config = dict(
    norm='layernorm',
    norm_eps=1e-05,
    attn_scale=0.177,
    parallel_block=False,
    init_std_qkv=0.0262,
    init_std_down=0.00193,
    lr_head=0.00588,
    decay_shape='linear',
    final_lr_fraction=0.0,
    z_loss=1e-05,
)
Each number is 128 + 32 x the weight over its row's rms, rounded and kept within 0 to 255. Layers, rows and columns count from 0. The size above them is the row's rms in percent of the matrix's.

# layer 9 attention output (transposed), 256x256, rms 0.424, rows 212-223, columns 0-127
size [102 103  92 106 100 100 101 101  97  95  97  98]
[[138 143 127 123 111  99  93 133 118 176 112 106  66  54 163  92  84 140 130 158 159 104  86 124 136 174 109  79 113 103 124  50  68 120  63 202 177  66  86 138 102 147 118 117 105 110 111 173 129 147 178 186 168 136 186 156 146 159 163 157 121 147 151 114 164 154  81 114 126 162  81  93 143 145 138  82 153 114  65 141  72 141 168 165 129 135 117 201 165 118 161 118  92 171 116 126 133  79  96 145 136 111 181 162  88 144 151 186 110 120 128 111 160  70 113 137 136 138  93 106 114  77 175 145  73  92 223 180]
 [108 152 144 170 119  44  88  76 175 133 170 105 170  97 150  83 117 121 116 137 129 113 156  89 205  88 135 139 108 129  89 149 122 139  58 103 176 150 134 134 178  54 177 155  86 152  89 136 181 137 129 133 125  89 179 150 169 109 115 113 104 173 124 192 134 156 184 107 134 108 153 164  87 164 104 136 152 164 135 121  99 149 187 110 124 101 183  99 177 165 139  97 118 103 115 167 121  78 158 110  85 152 121  91 127 167 119  76 118 109 120 160 134 108 110 104 199 159 140 109 108 121 117  84 110 123 191  78]
 [129  79  92 146 209 144 147 156 138 168  85 140 121 139 167 126 101 117  84 121 115 161 149 175 158 143 138  60 146 160  49 141 143 132 115 127 108 139 142 157 144  92 126 140  86 125 114 149 129  97 143  88  94 137  96 167  71 134 131 138 156  96  99 127  99 157 100 148 149 123 126 166 100 152 129 228  91 114 199 130 121  97  97 130 151  93 147 149 173 141 134 157  85 164 153 183 116 106 175  70  90 125 218 127  85 177 115  92  96 118 148 102 114 149 116  99  64 144 164 118 159 106 137  71  75 101 146 152]
 [149  73 116 178 168 150 106 117  88 162 130 140 121  50 136  44 156 145 155 129 124  91 122  83 105 108 151 170 171 145  66 110  99 111 130  80 160 126 103 165 143 152 157 109 105 144 106 163 134 120 148 130 131 142 134 153 132  46  44 157  77 152  84  87 102 126  99 182  96 137 154 130 137 140 104 162 148 142 147 115 127 150 147 127 205 127  91 105  99 127  84 196 133 156 133 150  80  99 153 134 147 151 169 125  87  82  92 143  91 131 157 150 201  99 136 117 123 170  78  95 102 168  93 124 137 110 136  93]
 [114 185 128 112 148 125 120 147  86 147 142 180 180 105 149 172 109 115 113 188 133 119 145 122 146 160 121 142 138 112 191 175 107 173 110 117 135 162 117 104 105 172  72 139 201  88  60 166 178 151 146 117 100 121 175 195 145  93 128 134  72 149 100  49 123  99 155  86 148 146 143 133 129 155  72 179 161  85  81 123 137 167 120 103  69 117 125 150  62 104 139  98 131  59 117 120 156  75 115 141 110 129 123 156 121  97 184 160 123 125 142 159 144  75  87 151 138 150 101 144 138 141 164 152 129  82 120 168]
 [162 143 148 138 133  65 174 113 148 209 103 170 120 166 132 135 144 125 142 155 136 151 109 124  88  85 185 110 105 136  81  84 144 170 127 155 126 187 110 124 102 131 158 154 182 109  99  78 163 175 142  78 100  76 105 121 145 108 120  95 205  80  93  80 123  99  86 199 108  98 126 174 117 116 109 122 133 111 109  89 140 124 168 101 165 138 126  95 112 166 104 145 122 106 141 146  88 143 123 143 132 126 123 197 127 103 100 156 146 112 108 120 179 164  75 110 127 110 176 131 138 115 128 114 115 163  98  77]
 [113 151 100 141  87 149 128 126 120 158 151 124 179 165 107 178 132  75  87 163  97 113 150 132 115 145 124 180 173 130 167 141 129 105 109 108 114 159 106 136 156 146 119  96  75 206 146 181 132 120 186 108 131 149 168 167 112  66 141 127 113 145 137 129 113  75 137 112 120 110 123 115 111 170 172  74 133 148 130 126 179 140 181  76 136 156 149 149 186 157 105 155 151  91 138 129 109 124 103 124 123 135  72  95 172 150 143  88 134 176 133 160  71 119 175 117 126 137 111 149 136 112 112 217 138  28 141  73]
 [100  77 122 120  91 123 122 175 153 132 128 148  89 113 107 172 207  97 178  94 117  88  85  76 114 119  61 124 113 136 128 123 130 170  93 120 117  82 218 119 120 217 109 145 114 118  93 136  90 199 173 177 131 142 154  89 149 136 141 129  90 163 118 130 124 138 109 112 117 130 179 151 120 129 121 137 126 100 136 154 147 179 131 179 171 125 174 148 110 203 101 219 160  91 115 153 111 137 124  85 154 122 109 147 160 150 140 102 197 108 170  54 103 167 151 134 175 158  88 133 128  83 166  97 139 124 149 110]
 [129 103 160  96 130  98 165 116 166 141 141 140 141  59 134  63 123 125 153 155 109 113 120  69 126  91  93  95  99 150  35 109  70 131 128 167 150  56 174 147 114 151 163 135 108 112 132 153 148 160  78 176 103 138 103 141 122 121 169 124 146 156  95 137 144 157 163  75 139 145 170 142  83 100  39 160 201 135  71 153  96 176 168 188 142 193 127 138 135 124 167 154 139 120 114 118 163  96 135 103 146 142 154  89  80 170 132 169 150  70 162 151  90 102 142 136 122 140 135  68  82 149 183 117 117 174 123 133]
 [164 111 108  86 110 114 162 111  86  93 123 120 146  71 173 159 122  73 119 172 154  89 172 163  89 204  81 104  76 130 104 160 114 112 101 143 132 116 105 124  80 156 123 122 132 135 141 138 119  84 163 146  83 110 101 159 161 154 105 144  94 129 100 112 120 128 128  92 120 117 132 135 125 164  93 171 116  85  75 160 117 120 147 224 121 187  73 111 180 115  93 143 103 116 141 127 220 164 146 140 103  93 148 128 110 154 123 185  97 176 112 170 134 101 194 195 104 168  71 133 114 114 152 202 141  64 135 138]
 [138 109 116 115 115 142 131 123  82 152 113  98 146 150 164 146 103 130 184 132  87 109 117  93 170 188 160 128 123 121  55 133 117 121 167 119 107 208 135 143  75 122 119 165 104 126 120 111  89 140 172 118 150 150  81 138  83 157 148 170  89 158  94 133 131 129  68 102 121  92 117 151 154 113 147  74 208 127  84 142 128 187 152  85 140 120 145 164  83 111 175 123 135 142 119 179 129 116 202 114  69  81  84 110 157 120 103  96  91 110 104 167 175 176 155 130 118 163 166 144 154 153 110 193 136  98  70 106]
 [106  80 136 112 150 162 133 122 136 154 174  98 134  84 149 157 129 187 139  93 182  94  96  88 163 108  93 120 151 121 106  88 175 111  64 164 162  99 152 135 114 142 130  63 139 131 115 177 167 116 149  87  97 154 101 126 131  63 133 124 142 191 161 103  61 115 181 178 101 119 153 119 158 136 133  89 145 124 130  89 122 130  72 154  97 154 137 106 123 174 104 156 112 146  75 116 191 177  91  75 161 119 170  93 146 131  86  80  91 193 168 103 119 135 122 149 118 156 159 123 184 149 120 160 162 128 153 101]]
# layer 9 attention value, 256x256, rms 0.134, rows 213-223, columns 0-127
size [100  95 104 103 103 100 101  96  97  95  99]
[[110 166 122  96 122 191 155  90  81 104 142  98 102 161 151 181 186 115 104 104 133 126 153 132 140 117  59 133 128 122  93  80 106 162 122 115 132 140 153 137  59 150 101 100 140 112  85 135  86 134 145 137 103 136 108 143 100 133 156 165 151 144 107 102 114 103 161 119 127 124  85  95 122 132 146  94 129 126 121 110 156 115  70 147  67 164  96 182 103 118 125 133 128 153 145  97 134 152 163 146 156  98 135 108 176 138 116 200 182 161 177 115  63  98 159 135  89  96 167 126 220 103 158 137  85 159 133  94]
 [103 187 179 120 161 159 102 124  68 170 121 162 125 156 179 173 109 143 108 187 156 121  81  53 111 102 106 143  97 122 147 120 134 124 133 105 112 131 118 119 140 164 134 146  98 185 111 110 127 142 131 182  81  82 181 126 174  82 102 179 153  55  79 116  64  86 149  73 165 176  90 116 144 157 169  99 111 116 118 141 162 129 131 145 154 144 111 100 113 202  88  79 119  84 107 107  72 130 136 157 177 134 118 205 117  66 130 184  75 103 152 175 114 118 143 100 107 152  89 138 135 156 123 130 158 128  81 150]
 [ 65 139  84 140 124 174 144 101 139  95 142 116 151 176 152 169  83 151  43 111  91 165 141 168 180 100 118  98 144 111 143 131 173  69 136 138 158 118 166 150 155  91  92 146 141 110 169  64 176 142  87 129 120 174  94 116  85 117 199 125 182 116 164 121 134  93 115  94 155 116 114 159 112 110 191 122 107 195  71 149 140 113 152  96 112 136 154 129 211 138 146  69 152 147 137  92 143 112 109 124  81  83 122  94 189 145 112 143 146 195 125 100 141 147 121 112  94 115 108 197  85  65 117 162 123 134 147 118]
 [165 129 104 122  83 105 108 120 155  91 112 127 119  83  57 111 145 129 142 194 141 160 121 123 115 132  83 102 176 132 119 105 123  97 134 157 140 123 139 151 170  84 191 170 110 154 160 101  47 141 108 114 159  83  34  58  90 157 149 140 144 139 135 162 127 109 143 136 108 157 119  72 148  91 125  97 123 106 177 165 144 135  97 125 185 133 159 127 117 187 113 136  73 143 134 170  86 100 124  70  99 108 184 153 175 137 151 141 130 132 116 107 160 135 152 142  97 102 138 120 174 123 116 154 129 160 109 100]
 [119 120  78 143 158 115 120 161 118  71 112 102 191  24 130 123 148 157 139 106 175  83 116 137 152 164  95  74 183 134 154 169  58 153 160  89 155  75 176 183 145 117 134 128 113  69 118 169 120 101 113 173 104 137 155 167 125 150 152 132 104 181 100  88 181 150 156 134 158 151 129 117 125 127 110 156 125 147 178  81 135  99 133 151 125 136  86 195 181  96 115  90 156 133 156  91 144 117 120  59 106 129 119 124  99  71 112 103 148 119 148  90  83  81 166 126 146 149  82 150 106 157 124 128 125 131 175 117]
 [ 66  67 133 145 151 158 131 119 119 145  88 153  76 144 122  85 122 155 139 151  84 168 125 144 127 173 133  78 105  65 102  60 156 159 148 125 133 134 115  89 123 120 179 148 160  73  82 135  96 124 105 156 158 172  99  99 211 162 174 123  97 101  81 185 108 147 137 108 135 123 135  96 117 108  75 147 140 113 117 144 130 108 109 113 113  94 133 125  95 147 130 131  88 115  90 147 148 153 112 189 151  90 123 143  42 161  90 104 165  93 167 101 154 161 116  74 123 121 124 143 215 109 164 103  64 152  79 126]
 [154 122 116 146 103 127 103  90  77 165 154 137 126 142 125  86 102  65 127 143 147 238 158 148 133 124 187 106 128 131 116 163 178 116 119  69 160 108  89 106 128  64 148  82 109  97 173 120 128 101  97 129 157 117  93 143 164 131 133  96 128 105 160 166 166  84 135 146 117 151 133 163 188 201 111 168 152 153 155 164 119 167 121  67 113 109 123  94 109  87 142  33 135 142 143 146 140  81 154 148 171 127 141 138  96 116 134  79 107 118  87 140 117  97 110 142  85 164 112 139 152 185  78 108 127 142 153 118]
 [106  74  89 190 147 194 128 153 102 123 146 150 116 162 105 142 187 133  76 132 153  93 150 115 125 119 146 151 120 185 173 119 127 103  95 169 122 132 112 176 154  89  53 127  97 121 106 118 148  68 118 116 155  63 119 119 152 149 138 121 111  90 174  99 144 152 133 171 145 101 168  78 166  85 144 155 114 169 241  69 143 136  88 139 120 125 170 181 136 124 145 136 114  84 129 114 156 101 189  91 126 145 143 123 209  78 118  80 153 122 113 135 120 154 106 107  95 121 105 126 116 104  87 102 129 146 145 146]
 [113  82 118 224 100 134 101 114 254 119 182 115 112 159 130 140 141 188 154 122  89 120 144 106 116 133 103 161 149 126 153  98  86 173 169  90  86  96 185 141 136 118  89 142 122 108 117 120 145 167 123 138  57 102 148 168 137 106 230 142 131 105 100 108 111 124 149 111 150 135 107 102 187 140 176 144 147 174 137  95 142 106 142 132 108  86 166 161 138 165 103 162 164 185 118 128 145  66 121 139 179 129 151 125  97 131 139  83  84  68 106 145 151 114 163  89 111 165  76  89 137 106 147 116 120 142 136 128]
 [123 129 101  81 139 134 149  94 215  79 145 193  84  89 112  80 109 133 146 151 130 108 153 131  92 119 145 123 191 193 199 116  95 156  99 125 105  66 115 113 176 102 201  80 163 183 100 175 197 125 142 126 142 117 153 101 159 136 179 150 128 127 146 122 208 139 132 167 147 120  91  98 138 102 143 157  74 145 183 103 101 134 151 154 117  99 124  86 152  84 105 152 183 114  95 109 146 151 132 105 154 178 144 154  35 117 102 144 142 151 125 133 145 149 117  87 133 130 119 139 127 110 167  98 129 166  98 154]
 [123  98 116 145  70 160 152 135 141  84 102  59 155 130 129  41 139  61 131 113  91 124 125  94 117 171 139 188 172 132 166 128 111 156 217  75  85 163 103 174 174 102 143 110 114 132 170 112  98 129 111 154 161 156 142  81 116 163 156 141 150  83 111  93 170 127 102  86 124 116  95 164 145 142  96 100  89 129  59 142 143 148 196 137 122  93 135  61 135  91 123 121 149 146 132 130 170 105 204 101  93 122  98 179  74 129 157 145 153 165  90 111 131 120 156 106 117 108 150 131  63 170 140 138  89 158 114 147]]
# layer 9 attention query, 256x256, rms 0.166, rows 224, columns 0-127
size [ 93]
[[120 157 124 168  76  83 112 112 155 128 109 133 111 130 111 169 157 102 139 155  78  98 138 188 183  96 163 122  79 127 142 142 122 153  70 120 146 132  56 137 172  79 106  77 144 134 160 135  72 180 182  59 150 143 128 107 184  82 125 188 131 142 135 146 119 144 126  86 110 153 134 136 105 128 146 137 103 114 138 211 172 122  95 105  75  62 151 107  79  99 140 151 147 124 142  89  76 120 128 128 118 160 125  96 136 166  84 142  97  89 136 130 184 123 118 183 135 128 169 165 153 151 168 139  98 195 148 127]]
# layer 9 attention key, 256x256, rms 0.153, rows 224, columns 0-127
size [104]
[[134 189 158 128 119 160 140 122 126 155  69 139 112 123 158 163  90  82 142 147 176  80 149 139 198 133  90 157 153 128 102 135 107 124 177 102 191 151 164 161 168 128 119 154  92 108 134 128 158 148 128  97 138 101  89  92 100 112 138 154  69 125 145 120  94 161 138  85  79 133 144 182 109 163 150 140 105 102 159 138  74 109  81 110 109 112 134 149 165 147 144 111 153 137  78 100  73 103  92 124 140 153 132  87 164 176 136 143 104 146 108 131 154 115 150 154 154  72  85 172 181 111 181 122 179 200 167  76]]